Weights of a small GPT-style language model, trained from scratch on English Wikipedia.
Size: 10 layers, width 96, 6 heads of 32, MLP 256 SwiGLU, vocabulary 3579, 2.16M parameters.
Architecture: rotary positions, untied embeddings.
Each number is 500 + 50 x the weight over its row's rms, rounded and kept within 0 to 999. Layers, rows and columns count from 0. Numbers have three digits each. The size before them is the row's rms in percent of the matrix's.

# q: layer 6 attention query, 192x96, rms 0.0915, rows 0-36, columns 0-95
# k: layer 6 attention key, 192x96, rms 0.0997, rows 0-36, columns 0-95
# v: layer 6 attention value, 192x96, rms 0.172, rows 0-31, columns 0-95
# o: layer 6 attention output (transposed), 192x96, rms 0.114, rows 0-31, columns 0-95
q0 084:562527498505527584474460561502483515503544548534473561467424544566592608555504510529485560576564493497423499490598530594499478454532550500557432519519480551471581494518462498597490477509478423445462499510532551477374537503476550550429475555437587528530467538453513436537528608430600493499
k0 076:560516593584539491482540365480514507509445479421506524512475498490545473532408477481589472553491518516489507456424531517533560550583590553541547401581433522554432568486488437493481440481527528451449564474394544506501495421462555561586440513496471537586553558453559506484497539475439512444
q1 078:421516573498471521565486481476465509437443497478501436467414504545512526505531566540533521421525564452531481509516477418388516589487573527457425585505529477495455605547439444452490493475549585511478514529511535552474476562543438506518534482493549474506682505503614509588478405474503460540
k1 085:495519454530554466457485612522524497531509526469493461533560506409520442538506498452505536493511462463477464399464501498479399491530434485504512455565519456520471581481515575415525554488556405439556576356429433560555514447464583567417517472480381471578524496448520586512518533559477494532
q2 081:357496568458538468491589521483542493407474617489490423477525420508560493531432501538520464495526471492478425503483448435524540559495539484399444433506514505440437525489583521507554469470546556520549530511486508463550388429573474474495497514584472471503573400594544500572516428572498501460
k2 072:527463472440484469464541535442500524549562503489511463492582509499634501533605564484537487526428484457466485507540544460504411443446429459416567574498552484458525526506439542451418547530543467600574447405430472527530512523518522471509586542466535408436430563541491570477628486478501491485
q3 083:587449453528643560470450525414509531459474524512539477528434536437550510497534606558446479465468467465492429531540548497467530592494554474543476502516456523534473589544435519549407575490512490447488567551480553466521462527499444436510514515453606473487604477444545492583402538432517414510
k3 083:440465486532518534468456461523457452457487553565531523547484559491358546457506506532452503540430549412511502508481492561568496547470522458498541446503427487622456502569559474465506527498509577424532574534384482599463447511494414564454480521504489495510685542558579491530473505511487512519
q4 081:622498409552558490444532520470447609510410421524564506476397603552486505554433587580448512507502508508532558506530478490495427549449521579583529475496464558546551483565448462563510559508587520477476520577514498488481502583483504474508488536515528503495505513413541461519513474472436416381
k4 070:621565461618505576467487438481581518439440427517487505442377517532477464487514505490441490533491485490531496455534567534520558527488535501561431508512493436457443562543507425545490532412446601451421469576521501544509481627465503420495532479570508522533511485465469524381429471474540476450
q5 093:439505560419418506586529482549509515539550526417428565509512484475455493470474488405553442491419518480515578540446479528477512436546513534438492551503499435518495440473480494457470423431448476535543407417537525542532622506477524569530522436486515486473381485584501456364538465553504553575
k5 077:516530566502477512464531555448498500535467512478491440546511421559563428501383391457537533452617382552534477501439436505453571388434441430442499495461477549433470467514519511528571461538560377457406504411539532481552411516514519475529503531490421500509504505509501493484498424474531524523
q6 088:558522485449443471468537487587528511538502539489465424452491584481514381501530520538533371510501393480533571453561450468546420532584476537516524588506468417459501516454525501594488454380507537440457463477558472575562536565528487519488554521558519485584505559453579518497548533569516573481
k6 109:627552472504432565520503502356484532451548440517499556446483557486484536561420532514493543507542397535556503489457448473497533485519450504555414474385464538451470517502511501537457450480487530454414459486536641544460473529491477467534430552546541506522368475403511466447518547471508563493
q7 100:573417438547630457504487337522482462470457501554493500497444520526515511470542448524475527533494567422444535456516480552478497489514477491452570580503411419472497445491473426493451512468541492523504492471482436620517601553486449481445565495539466505537605432592571562505555487503539436487
k7 113:569550513492437489530454570481487537495480540505464462503514458514508410571516497513419489435569421505483491500481411530434583578556504535540398592482544463468491567505539515502448498499492525493487533471564513502505479520514434503581502547628464448489367471380516573346531483537562502503
q8 118:524525528496385563476512464527503542508548495444445483491555520484479456524538480384476511481486583505558608502469356555542544431465431495476501552423460475517470413430526504419633420467469481508528408490478521593547543499488462557536510492538451488527437502560477455407490457578529546527
k8 092:528533448475484607564586513420515455430484560522493456493516449471487504508481506505466511519473468462502510507465547413520562528519528530541390474330464492565450515432446477526497486519459585385498465574504531533523512442503487503461448519616539378521435495528532517363579487515502497533
q9 103:513453475553491458466552470479474478551458560432561463488461582468528506548525523480444438459482496482552602451402442535526441495477523523416521551474442529479523443467543449512532533476487522515530454478470399566500615420498527489415591469410511473581411467510549382548536460506533627534
k9 097:556490510547528521495506513508610520419473533548435578509472439529529444555478510577478462525531444572470514539488509436476577541538542485585376465421462451516378537531460522445525534526357492429509472546579514467505479514577466512538470499483474400491475535424526498353544479468538493499
q10 118:484554466483534542470464451498504473413475486489575553539506505614486501547428436476582642504593510599536473425547581515392512511465551467488465484470501643458533474521517553495503561651536466509482455494554467529494474500434494512468519511486460527490518482455403447508528491431415492528
k10 094:506510441530527453521445465473516524565529572484478521514461471516488552491461436476474434563399489419395563444524527473508476450527506462595461543595472560486516445444458369502400618494468557533466598456497502545541612462465516464444483541455607439530500434512496568480457528496492499543
q11 092:490452504493524525437485487443533571552458451480520479544567566506519558608444514467501475596459508526496487467549499484577348390488503499472540491579530565504579477464446442529499471623417561523504567563597595478577494537507423459506486531556515526538502486465428563508517450505476473421
k11 102:520471454647561463583471496483483420517513519424456456428521478527511579542421467455556373512520433540627432525536446487443455424538546532463464548457474473462497538491506540425529433472465558561487442500500599553517511465429486449533520383563462508526495501485467409497473462471499490485
q12 095:528441497504466564444503529516518524509447525544591518528499555482519566534526467501486391389516497549492495487458509379441433598532436520597512516495518512516625519564449581542520436483506544579512505526571556380514451448494520539475507535543521477502405424387519493440496455538474560442
k12 091:541458454443461482471559462501443489538569376482439552537517479467459519484467470585568414540537474565535486475491508456520395443418419396459569489554478622479479416520502553559584436491546418446556428466577492480494518578491492496499452489399507476505557485567511470498450547453498478506
q13 105:482527529477541508483501607524554554504519516522541525523544572512476535503557601500426447449480470555460431514497527416460516451506480540490500385553516481648484487388444436509437524490562530478512528466486495484534618453529540503518407520508502539534432488496619635503547559536482551429
k13 100:505465473586429584431464510464412465420449398574456466495541449453521503415508518495448522462533465532584449420463434520518488493483447489459511595386494486452490510603500521454559465477603511564470492473461440521490487554508504459552623550469458501493545470511470390524423495573447484504
q14 101:503604488461431382427473505460471482420528570529451501544482590460511503503440510484535510416535511572563633582532430445472531460531428545504574534558537565414496495504460560507506470444521435447466393580476562427502475519509514423493510540579512435495504478500542523477499538549565467437
k14 088:509455483497621576539589493411503447542537401470495495538558418532575450574535514514526485491364489513411468457472552505509458498495438448408459519563457493480565558515509523456507410539462480488570496515537526503547583390507565471467446530424399498466423507516547556522494551471477457486
q15 098:521563535467510508382470557538487520509525545544510557502441483567560615508520551511486547405544500512503520531482484510427552508469562423532565490418481538509495457489455530465581496488548407541590554579544475409381422504481463569505471464483424416466606503536465473550463434508421532461
k15 093:510476481490525480490617469496508588496545481547488534485388504461500530471454502506540468496418514507552476560539588509521451500421452447522582500500539527459514385513540484611530429464472509584437423468533583572567562517483498469506464414508561501578522368477530464467426461471576410468
q16 080:467495531427449388453548441437514478498479526480588407535509519467542600517474469505490490495444461544555523489526508524492495490515489468399464499461568535477584405433502452461577423537643488527461481526442512490628450552479607508499458536442539471471474510541512526489559454570490432397
k16 078:567452394467427519492474438501496507465595470511533540540502510559533568465626556450499433437568546561503507541491443389543520519422424591479505576535500541471583460570462614533508532456497523520438522479537520559446482397499594417449523459536554541480458478512551491460554529493513488494
q17 081:637573529561448524566484565541501467533559448506506530437410520529540461462573611486478513535545532493507538459539560546492498409465529542638496520505511429533468542499446454464548550450487423467523484403451463554542460528480549487561526539494574510480495515483408497498431545390444448575
k17 085:439540571476518544510513480496507437554505504431544470513533486449420588571385440467465462536488505444508450509488541603518512522574523486582516460496537425552538609490500494477569510477534587420565534559445523572482501495425554537457567515465470438478552450494524470521506517528533500306
q18 079:500492471514576558517418555459527514465482480492492540555542538485560431448580594637503504477500500420497467494567526480496549587426539506566448573538484465550494556510428468483506556502486499386517548537533520431504529525544402483517514442543473460418644505476431527497420510489467459614
k18 089:361464566527578532499562432542450500478490512461531423503507476421457564542404519473564513510482525429512449531470504624520477512512549485488506393502448458548478601540593538430484476482569563524514565462460469602488496500470498527479528530444460464553622389501518507533480493507480538413
q19 067:559560445434498406451503507511452542543508471503532524502498616513457510546505432437521564455533491546606635519566489565527433443500432504494557521482465553602513386477492481468564478424554554435484440506576433512494631499479514524477494452453483528504408538491477490450484556486431443499
k19 080:536513561553464539517490434365508531514478447542501517485446410559520463505597574547397531416587441510554545471495517563500580543470500507557416498394490469470409483540514433566520511557437491542402489609526529445531458481526499527588471540547556495513452436487439471437504473496504492552
q20 100:531545522488435465514494458620517462571550515494447495448531530519497408533555384394532519561511487526527561395473443516558470357530414455522513526505527522449507458503556546501566493461456465548483452435574432578505531517472580561512522490516450508569433545531435489422487521570492577552
k20 105:584538534514418549563457483384488541464454472466532537475482490512544482506484499476523556540619386527532531510484489459449594457539440539551420465454578526496474457488484452520518443556500481474428451454568561444501509473536500507558481486593532484479338495392497467459598478552498508581
q21 083:461508553478559500515504563432523508492435490533518475543456456446559533485387563575481473473462447508523472608462538479442576643518566517554460422495523532528484565490462470511410522480523487479506583537461650352547465476520471556569390506520543460423483507479519500497482496486493456506
k21 121:397426484495562483411512490558530500568585467509486523555507539454447552422596430450498491510417566494503531446521483536466438503512481425412569444548466563512541415555543543496478592521504446485564506449460442517533488467485501456398523486432459536453625509621535504538437532474463466515
q22 106:499470501470440552519516412525584531544536529496491477455531466498527478513588432368541539520422512502539579520425423553501490384512475476504523529435481519506478421434483482469510481445447443558554434433521480591584658500518508578534533387487503521529484512543487451443502499528544491594
k22 096:557586584520390532562589535455483464503503566525503421503527522504490482535406447531543544429552491455548481605454519541542579473437534542453489443466566491551462537477499539486516430490466498456409453540492552540455496434542506547634486546562486405490380483450533434460483491535476477561
q23 103:495541491460449411561545432504501442460506473481399566478546494510522497460594479484464449455508481474516552497470490550476443453579544513481473568513425443536481507552463543513438517417434510506536537431552442620496621563524462508424488448548465506529464475637452424536536582476522568598
k23 099:542558476479502584518521458449538581493409479479573488475457483483501548511515508480531547490616374520533447499392485451455514609525589569581403447434486470488463511486482471467503530526504477473479573502508520565492517490533530545555457569574427422517460486389392546454588471487525497454
q24 089:487570527537585456524477565484459466539490474565577504562526460579447566494446427474519563510459467542462415517546593492448546519482515494526447385481550623493487552586502498433518500550538516538517521524463544374463474412498565557533464508524552488394429546406501500489507516456439485414
k24 132:405484531472547412480491508556486464528523512479557467590501470501497492454555504460485472500460614478431498508573523525500443503465472477426600506596534478499549448529461466509472582466552454576526479474490436446530528487504569444431529514414507576506660498599457526656480496478470455482
q25 096:552404463495483540522425418510565516484573527533500512439449502431522407460594537459461567492477533460531502502545534562519510596511499492490458591481539520452436502551466513572430405471453441466430447503610538541518532567553428486466571414448507573498488605463511468479523514562543494604
k25 093:478496541440456559577561555500495497462523455487448494607576484488455535558470467500514510515513513446467424544449534433555513523553516487582418451545528541540421566480554539490483619455488514344550604513410553479435438444454478487504497541500516577447511580437555562550508540494481505571
q26 082:489488412448455504464503554457521485494499531540504470461516592498592485532542443563499455432455424480499577457477469423493516473542516542479384604509473508426528534558472521501560620487486539427576493409515494492506527483435524551499567439523519576594473547428503505567416500641543459523
k26 108:493589561441559477516554545521474456472477436457528514516534513498494418517484577506541407430565468469430431550525488496503519434524426495569529448490476476482355566547550534486548471561484402417532523513483497499405433517492521489397574631437456478496505539411497477533486535494520484399
q27 094:615469472466471444475495416355495565476528489516468488496542520615459514449489566500492494534516564422450551439502467613503413538559432529505488576482498473485534452516468560517515463570548577529499429482528479550507374526553465472555575603473460447467485497456508442454498442558547555513
k27 088:558466485505579527472571485485443458493472533516458453587402507448464444454415444575504499546502486455535459563570520498582566531508513596588552495523431456523418530508507496463457486369486459354569484577482522494450477580461489514416517435562519519486504492412482558495517488490549426467
q28 096:523459485569484446461468355431489488478479541447544439448451550410531453417603453495575407488481563456453524436471521480600439487485592460461486481526567448498534461560512530510556463473491486529476465502630533581485585535508482509441536528467460518498552542558460570558533523449587524500
k28 091:549504459580490504527534603518599553544447501448482401506512401457550454486469521521574460575612538408462476497512512423497454533465491591554465496519524429525476563497477579436569539540408537486563518480549478505537552527591484504589467512559509489476513543386488566529552452480446556462
q29 114:537543544509587487501463533478519484483499398476620494457599452583522472535497455525539565424541528505499448545437491495518523474396476419527569444425461561460509417558490528464512498523491398526489484591490456576504502477467468409434575523532413531501574392483471444506481405450507553521
k29 106:466496411543504442568566512489466489496502502572504554462480493449504533434538494546455396489459540471561547558527550529548504504565492466457379487509642508552449509485550443519481529441381626528504520514555517464555554483602498525465471471564616466462479479485504516421445505529406431521
q30 080:487428524507587481564512506614517450590524528612528485485543596607455488502536398436479496469531524569527563520492449536536510412409439456470580572511447557499556502505533513440454505532391526426498484533485475585471511534515466519530471457395538494509475521555577499446537456470471565444
k30 089:616508501533423481534507426412468446461470444559470427472483466480595543523463490514460436417544484503554459497470435558566523482485468499584537466492439506512435571584544435467439496508564464492360540538537589446503480476546572431556418557490434551499462487444491588464503435517543484531
q31 090:443500580521438501449507471524457465580546479438490479489453544357454459381463452490488495529502587382526496379515466587529443455516492518460461576532611423383480544503539465467492516451561522520483419493479494554533534519506486478510545473520429525510550455524395439496480542524478562469
k31 089:440480507541503474504445505485589489622485520401450494456524429557584407446480510424507533573487524512484506517527528493461573544564407549572540452391445432481495613496442443513562529484523526545581501414547462533511455463485486556513412463456479425561499524494448574498580465546535539506
v0 069:453572505446509467584590537470452405559361485490473396418531479456544494500534537437366545469497536490476571491432468501501564520536487515423480504546469433571535522519451488458493491508527405533465437520394514429486518513589537497521481516546549482448589512546504444552512499558566554446
o0 064:453406491495477494567506578449484456519569614519508431410599497573486512538456483522607484517479488440408497488589510473529550349462462500469557490533490523451492457430542478491424518453559520437498577517508479433460476513504546543478581492555510555552545464612529592473473487517457554513
v1 076:443568549517560482445555576502428505517509455509449432456565432466537458495540465588404526365455557516529491543516506468521511415553454486571488488471558502546463465508491525574528431489469483515471564456505584462532525551522566576555554483449562491571552576475523347505538497442579528539
o1 060:551474526450487508483352493497408452502474490491484461511505539550513566457481457496479541564548473494491561488511514425551486460494452466538586497598409547565535441550458467515450471534538464523459516513513360386594512521522547536565498608534490533499556530521571618609513543486477520455
v2 075:481528483497505561486540569503527474627462447502495451533486443437519580494593551560463505533504532484468493499488507496446424461450504440507471604507490500496452422566484604529539507597549409397554445601540473518460547595481460570563420452470459478442480477417435510460485434545549537549
o2 063:395558500438458486461493441488537478463583453510444585449465486517566489440544459471511526525463495522464580564484563490549480444450488409459571496493435488454501483427663492415580456522499471415443505473476433505531578385477526399475453494524478541475412516530452550489547451452529521484
v3 077:380467467511365437515493528473474549559513454453552515524468448545481521513441469497551542551460473524501589538475524415506483598480476466463533533475537496528517471548506538491543554526577546469446507465419472430541523405510373487605438453415463528475459436521535605432555485548416515534
o3 080:409525537405515461593504465515473459468475531582457520403493462513511463519513553593579481497512484516540492454584602405536451471539518492435452514480476540474525556498521491535479477475481486452542531465560563380530555503551459401455523509580504482337497468525511489398563561494508580521
v4 073:477579503336434526460487477496560515470496527526449475438416500435529486493487547434460536587512482518397515491571482542524585540555529451526545459534409429538516453487448458479449502465502384532547484430539562458512501517509658573505514537488566461568529434483417540503477485537520502470
o4 059:570584556585483493502457464558518506569538574520483416509550523514487490546506497487490504494368468415471524455558448496539514427511541490524679464471468544563468486510577480454449496413551586462512510524438448445511506519480520552498516557493438595498549465467503550510514352443515439476
v5 066:524511596501520570456564577472523533450511498499511450423519566522429536418572510386558531418437462418502491428399492475474461463547454479518488510470479498602585418550575441512458430539523492428526582562467466501483510448508430505502560550580549539473463546470558543548558532463510493582
o5 055:491437431486467561544497535512512521530461509417512530385473516512432391547502528443386424394491508526456507465537511503560481510492512458503437471503445470473425515544449491524476423489487478547512375507516487460520392512459535452477423436486531475586561534336515517551465552477504588534
v6 075:462505542458464456476479439517511479548464607586418488454457541470440415507492439447572570558539424471451420414518557530521535431487432487396491440550512515552566476534535476463506477469498479474493429492448517495503562478544402350488500601433562481470507500511574533498525449600513471486
o6 080:459388512585472509513566474471517490479481561382546496421565521389414419588501489435532512475489427519577458491456550511507502482518538486544469469457502523486440495449548498454507516425429541442562499484638526408560548502531563509436553434508516524380485484441485519425474460488450488533
v7 056:493526518398508465516527365502554485468529588534528524480510553523507428531498500423560465433522501448503541512445553500596561579630541576459475499643445466510438556574524511541500461432528435482553508579554550523491479440553450461399500510541509498451492518485435571522585525488502493470
o7 045:524373463533520503494588562595523457521505481435611477453592537429433391555506551440450480512490515432554397456425508547647496480519531470527497460475561490493468509533533450510493449464534531520524556557580566586492451448505484495493560463474557472486557488563522478473480455529499585543
v8 070:482494542469489474488509625432478580475468483453567565477467464446388465519477480460507458530627402494489580389516523490494497471500525495522474471537575417466453460474534550533479561433553416465531440534431502441542607499440474466575566522502570433530531428480452486442475429475483513570
o8 059:429512511575583417564515518422482581482513593613556458482530489500452524507528466545474506492516502525395522596436539568575472515518462567539530507466432545508499455489553528528430465454564480554594423524509463410569446454543509591510510480547525535436453528435401550441571478507530485534
v9 070:427561491502449494494451602447480423598576469498412454536461549445535398506509497553466420480419471502528442473563429514412473477489472473558497463559513529486551408459527533510525564503494573516562476560598575535586438551538482543523585555459483421523429517442468564486484518479465506571
o9 056:504563496498599479491478475539524538520439471538512507480397543533543503525562494440467570575464392588612581500442482462485531526498512450540453563509483482501550471524517469525500560526475556410439497484432441464576506483485559474490453585411539531426471489521532440621488491363468467411
v10 067:498449490438562533552535551572490507452443413471472509439434528495451540560435397618420476443434519538591462491509388523545464493468501492471552483516556472428503431419534458508518441565520486469536469463518535447431515562470500532432485505501510532500478452574528362476486558510527410401
o10 068:478602499460401461439412580522484467549480536517450547504545463508481589493480464465582584508454404549592516532438609570516554541473532457446516507469421581484501479457534558504560383488477460498445561522495573481507491584591504516457566510489486489513462493553576578532499479426444519485
v11 079:508450397390530511537456592509477479444504508472485416442489585589517484443539475475557452456412565424582478451598430556396455410458513551543478529547515568505553521469512494450428538548467497485455557527466435540465470502524437567454503508525561535481409453557471531460520500499480513592
o11 076:450529485414450554532493547488543547516489534406478610471358567460525521561502484518460570445508379590478590449515523495442458523464479402513469515448478482611446531539395493450528489507507511544495507505458462515461467465490516479480457472382460482510527509520473423541411584435451521463
v12 070:476481536540438489544462557471467453476494428574507421422556512489548464502467505503516587479447540455550542529540472498469443445481432491560541500478427423409448449424549439420499481431536461433544472544525469480441483573430527463489563472573602437476577454654463491523502502456590462476
o12 058:505463425473554444465402576447404495523482564510471434555474559506405534454494513520583590601462466556400603557513503575439536396492442499501558411508504580506406496550556518562562492529510483493429462446517561600506471474450471519484527496521518489527539477503445542498458525452499554515
v13 070:457457515524506469542541477548555566564542568484606611552531525462488458466532562500489513608621529501412565453412493473455551537537457440530497578445581520557558579502547548476530624560460472477414436514415519588536502506484478430503479510527483482481534458515584494483491523466490556486
o13 067:503444455535473453476584512468468589421490495532457396498580450480543490563523525569520408464578597437498527605559440528434465475528483557504458536481454502482561469490530517488455607497494478530615483523496502554534548461444476457498445447511540509543412515460527468426483580601616524523
v14 068:545477525537420508528569573475526484490450447559512467534598448468527495450488464493551514470502536499543529622418491361529491431420537579501532504434467452504528496592473531509536524490504549550498479376545507498467464535548601366583408509469423512479556434464474472530529472561496528505
o14 062:471547595452490438390496475410427489425522505552530522426555427543523554450451504537587562561511593493451508446566467468520498428563458517474526427551606484510509461554506459548479527512454393507480438464507419514523540376487465519503504529543466477521486447495503472456516635498555434500
v15 069:532484468609516559477487499494515523549480516570470495524516502428427499561462495509583553484363558489496428491408467490580416507507486563493550465470482440545481484502502550556468430425567571525591491503513489539521458417408477445525388523587527471449521528378570504496498552445462472425
o15 056:548499561505509491418519455552465529434381506478515482489514537520522466444462561493453457528455516586498449547413546607589553512525502461448415429546561478406465510519468457520596535553439503484480418521519551479497568596495554465478486431487514470491443508606564491591483467386499537561
v16 072:484462498418456511541479518521508468447492486486484544545479473526552445465557522567438580512556454417463498476532532477571475535563532471446580539501402522478569433508532513524541382525563506453519505445506502505486460377519522548540526462464608517494481455468605536487543624662567516464
o16 057:511484470468460533534419487420507485540511552483448565370483438405487498528445508523493443515472481494564564494523559479573454441448487496552541473513482531448587523561517592587548589451492470510607548480516511556430529426523449565463470552611491552446485402511519520468456381557538509510
v17 082:564566515493505532406502436509426493537544535567582555433452582559433423538520455539495435513528525503433497525560555602378545482554483484491531506487557474482688488466549490527562458429496472559502482544530509510529492517449514514406513536533513448448480412428500527547428449497455475503
o17 088:542429428614474491436532563460589489518462508466614463566489443459452426539525511416440487511499498525547447504459385544421556595461587463608431527454540470516430547522477493473468503491480533479499540571485509451552473525538497447459457410559462555458469585479474414556478484493447489498
v18 067:531555489430467492449479523497473509501430578541489467559556498462570527550443541460471487479471510514533462537474446535543401489463548622365386538595536566490479617450480537417506468476525459461598446560546471453497504557506561461518570520502479527448562543549563436450523479493440437450
o18 064:401420541488434474482533433540425454465471482442532621488528530484464505557534379414561514531413414484478525464407507567560631451425569428431503501522585475476504494497485438511549449546434558471547559458528511513518512498598487505485499465538517433517567483522467455464508484508425484488
v19 067:490532487450494449528522534479515537527554445524520503516494531582413531512544576445516481438502501477468407529633478477485486583456502508497534505503454530433573409496569460612443469517494503480399557481475459569442453481485398600479536604542566529451451449428522491585588528458439546517
o19 059:526429456481500602485484534564572490546511537412590512378443407504580567525528486471540475475520503564536426421530539493512472525518529381490527421522441497393468558552435580442522508524467509518509553496512604506480439485525467425397430482468528577533508549461523474489487490453541528563
v20 068:478455465534636460477460637477419567483547417485457449438536472482459464464474479577415515509526523430605509588500449474529462450441557465507443568535508587439483484486501403460501465554457593477475593426445444454456494520528458537416529512488512441533485487412500471472532485465503491475
o20 059:528531498385604541551423564409535512520484567497535598528542459541528552571434431470586648483555445542522529564479609518458452493498485426452539486487487555497579544540464523535497565580509404441525469527546470545533532548534553533504478487495545463472499455500540527525531563425466459528
v21 077:492438461467480476554548514528520501503410455587500602524519463533484544412485502446393473529549428543412590469411540503485475537471535475459538496519460437560386548679491499503493481506526452484500475536504528501567497541562435462541433407521380514433526523539542484450546499505527527489
o21 077:448463490491576439570576482488464484364580509567432470470588521459516492498472529604550435441483550419485491532600552473547456435546469555470539462479484481448541478382573488427439449420542461537494551440486455502446432477578481480533526448620501461463510446505563503522524491512507517526
v22 064:511507520471452482594425471542549542471542633472512507557514508560500475458407520508450472490447490423487512534470448495490581529494488487423366551426479459513573597530470655501600559553525381492535453410438482484466494470535493506526545497496542470457482485593511467453532502541542506510
o22 053:363542492514422505431575530541400534504500562503497487490515516445555490513496497558527429551439541471525665500541511433461448465448471609477486595534549501507559523530499522410410490468510524546619569477497527532455585491456477529512559483511572480499465500449499477436502523568510403489
v23 077:547542498437547467522529490471590519424524525508479438542475492438391501535437472495600366471559582479504516542466512502459492402413466519505465458547439450498451491559553430474562494508382512501461513498462480500427492552537549521359463543501544506473507544571587568470545428463481429489
o23 064:527507474467501493428556623460535464539428555474563575573449489566513550531495521551474553550528430520500484523448539503464505518499531439420489433546530513516460474484450479471482462499512428625454491555625494639570513482504482538443504452502554470568564510387498478482483473469493361557
v24 071:540501574527427531539526457572475443477544465442525547465517560586432480538574484540498548552526423528456540493561524532567600596541420558450467504511504429528493440479474429519447450458514490521473435476396526564519524466373466534444477484504526617455506449469443426534431509497421540569
o24 067:549424409619467542528439564576542482510623496537521523555537523517526486492456576512439417454487507541501414501602349503529491516484470565513521597481466423506541485498530539479473479520470581582490451531471557439452502563503469502546521460486508502424503611486502466426486524532563569476
v25 088:528469519442525488496585525438587589444494490561495428500481439497523524454493604402507451491467492424448597429425485492470577463502450559548476457508542429498465512502562514572451496458503459513454514459417488478608585555517569501549544474411504534511556472552459490535532499427627554436
o25 086:537458445483446492507455479521474459519546546588499403465549525580439504478544487535539458508462553478371526472518431449534400425579455519508537347501472557508528488496479471442402464425602518569532543473538513405484461484499576496515525533514490516632508480524515524512529513444566525423
v26 074:529522530430557462585556594479531480478539587477479529499532516498424471546502587432489459527414501443497500414419430547449546587478510509540617465410503598554525512466569556606415487566482527536421402486434501490583566494505543517490505481518486489492499436554507444504518548535555473471
o26 065:570465506461447455484503507487545577461567620616473479444498491536510536536460492520470410497523516428539603483526401529478334494530451529472418418586491475416560536492406505538446422491525552560500455474442479460507464447461516580521488486545508514543448497509483496517438582502456532465
v27 076:479520535527482554432459476611519497534501528406505524486521558548496494428616440468577530485557427525499525359538543514535587594531485478482483482552448529505506507414444514527511496407517471575568449522573571501510445476516540514517578536532506423544408545439452526560445589507425512539
o27 069:537551448606523450481561442512557532539563440432474375510473546509457451453533525460377492445499506482482516472541425529625575603462513602594468595522505495486540507521519561520524561513551547473542520546450492458486485460475476523574465477369446537461539566479507494537529473536456530501
v28 068:480499476508459464481427395428558559481504543422537519556443565506480499547517472630504489514484498628459499458638563582510518557503507441477463492576431556513559455508583472469513527440471582533457512613553471511511474433476422537427467445534522480502477494404486540551483503563466454479
o28 067:562457460574563578529576534541590485532492470454485512532476379420545454482527597389464483451491494613560462583481536550473553550462560463531406526434517518527505528493406571498536588540485553498511605577483532521488529506476514453461440549434517485443491536495498469481497423520458436546
v29 076:485453479506549558512520402475526438588464460446534438475406521468485428499569545511550421526539544517422463589528476467472481470548429559484459459484495466542509509469509510497577467511414494497620496580518458532510404578540523521464489579523526471464515609480451551571530452429499543649
o29 068:603447446526492500484462525485548507461452467445605523533419557483603508462549461437432527525529465519478488417464412491481556567449569469493441542449507428497435495471482470533574511505538520488419550554442501575537485556396466478401538492446524520503579509539515476585581434425569585522
v30 070:533505469482573532499567508482564456523394540517515457460578587500483522497461518452466553492589525470485518489491482557570419425440553480435546564513502464421527507450484516589471488445500557543628538554641506441443479517522499402626438508430588478450458490490481501487503496475479469428
o30 063:445477564524490529476451473414503461414509489451565491531518474501384541452464456406547522469468485413367480503437546586571575494480491397466435426499531513513488503475499503453570462473491547431450388488485511555449442377496576528423503503470458506527459508545496473487510469445468577580
v31 070:511492416572468554477449543533521449531476518517417530530439543565457453532527504460528520475484594517635493485425460547495470501369533512556445443422548542491495460460449459567412499551476580507535474547514524493435445501522502597625473496413565493554529557530490491419542515442420451493
o31 069:447587532439484496473472465510514549420469458545455436513418581583442576441548469527522459522463443541412551457467449416471467551486556515449584556572455425550516503481363498526582492525491517436427389478445475602528455481461502503526506520412489498459473500492496435575484552488497443524
q32 093:571452535414564391528447456523519540533562535597477598490401524471494538473430544509578482499468516519596525508545484495493510560390542528553525427445491582523499477555524514513492482553474508475461455520565441520477519428531561483390484424449519516574463497384556468583510529494540457583
k32 106:421409591515432610554523479486499462477498512438518407583531466521558574533473463520483585521429479458470479508436480568484533624513476528403557497520508496449540560561533431489476610505473517562466521497577545473485451528467441435449568544477526454434574468525553483454401529435492517518
q33 088:544547494410552510608466426467418448436500526439497471541476467486524465433455510520546557458443552499524461616559467498534541460537550472450584560611556568519486505553542482447463497471495551427505525569480509486408449523519475540537431473501438519593598502589474551569551458495500415558
k33 084:330510547490498532482516556471533470476488568550567424620509467517489521478386434560511585453505389496463444489484541537477584520445529484490580453543540434517515570523524485478492532550540443477500516446502526397536499571454511527488582534558481478437612449494539560486463443492521526562
q34 102:473514554547471544468495515370506437430527573551519387555469478537430538475544453516461413552442632510458507525658498524477438532441454504430447403563506529544546512516490452458487527510467516458431515547493500551486593481579481557494481531457486451481531444563491602538507505482518524550
k34 091:390585425527541542505532594591547502395425462540564470576562477565474543504452532535476625467579526479461482477481500438484530415481533518509501502424479446509499524558402505498464471505528456514500516553545495447530480403510409534545494445474424519477442542593539535533427452540493575538
q35 083:569421444537524536599508524484502500551455540459479536557492423415559448482509524508516591517511456544567431461424489454483507493498493426556574524492533513476522485595524622419459565444432507443500444485545435504461432448521477413470560452406472440541560548566482469525568463477564433572
k35 075:474522617492561482471388533393516463435508571504494480535531588405475481484592461561437478502550514464512467463536527529506558431503451461557574522551509505565492511542487462527531546524615514549500505574522510523377437530477531509453438527493516498465503569405479459547576544424590432446
q36 100:534542510419439532552526459540514498513478459500533504530439490524497541572513458520558583561479565523508458478473481500533563511579568535436518556552568487539519589482567559499532452433450553525428575515483605372430368483501505594517395509420473560541547482561462513547472547512443459455
k36 096:501450515408505537519552562541443528571434460591508458508460499576523518546425512472534501555520509354519490526475587482507435557506492537487540564480528529486467541518605542499458541640513398398478481583438451446508397532574566500488568492445552476440540445502500508494473486477452538532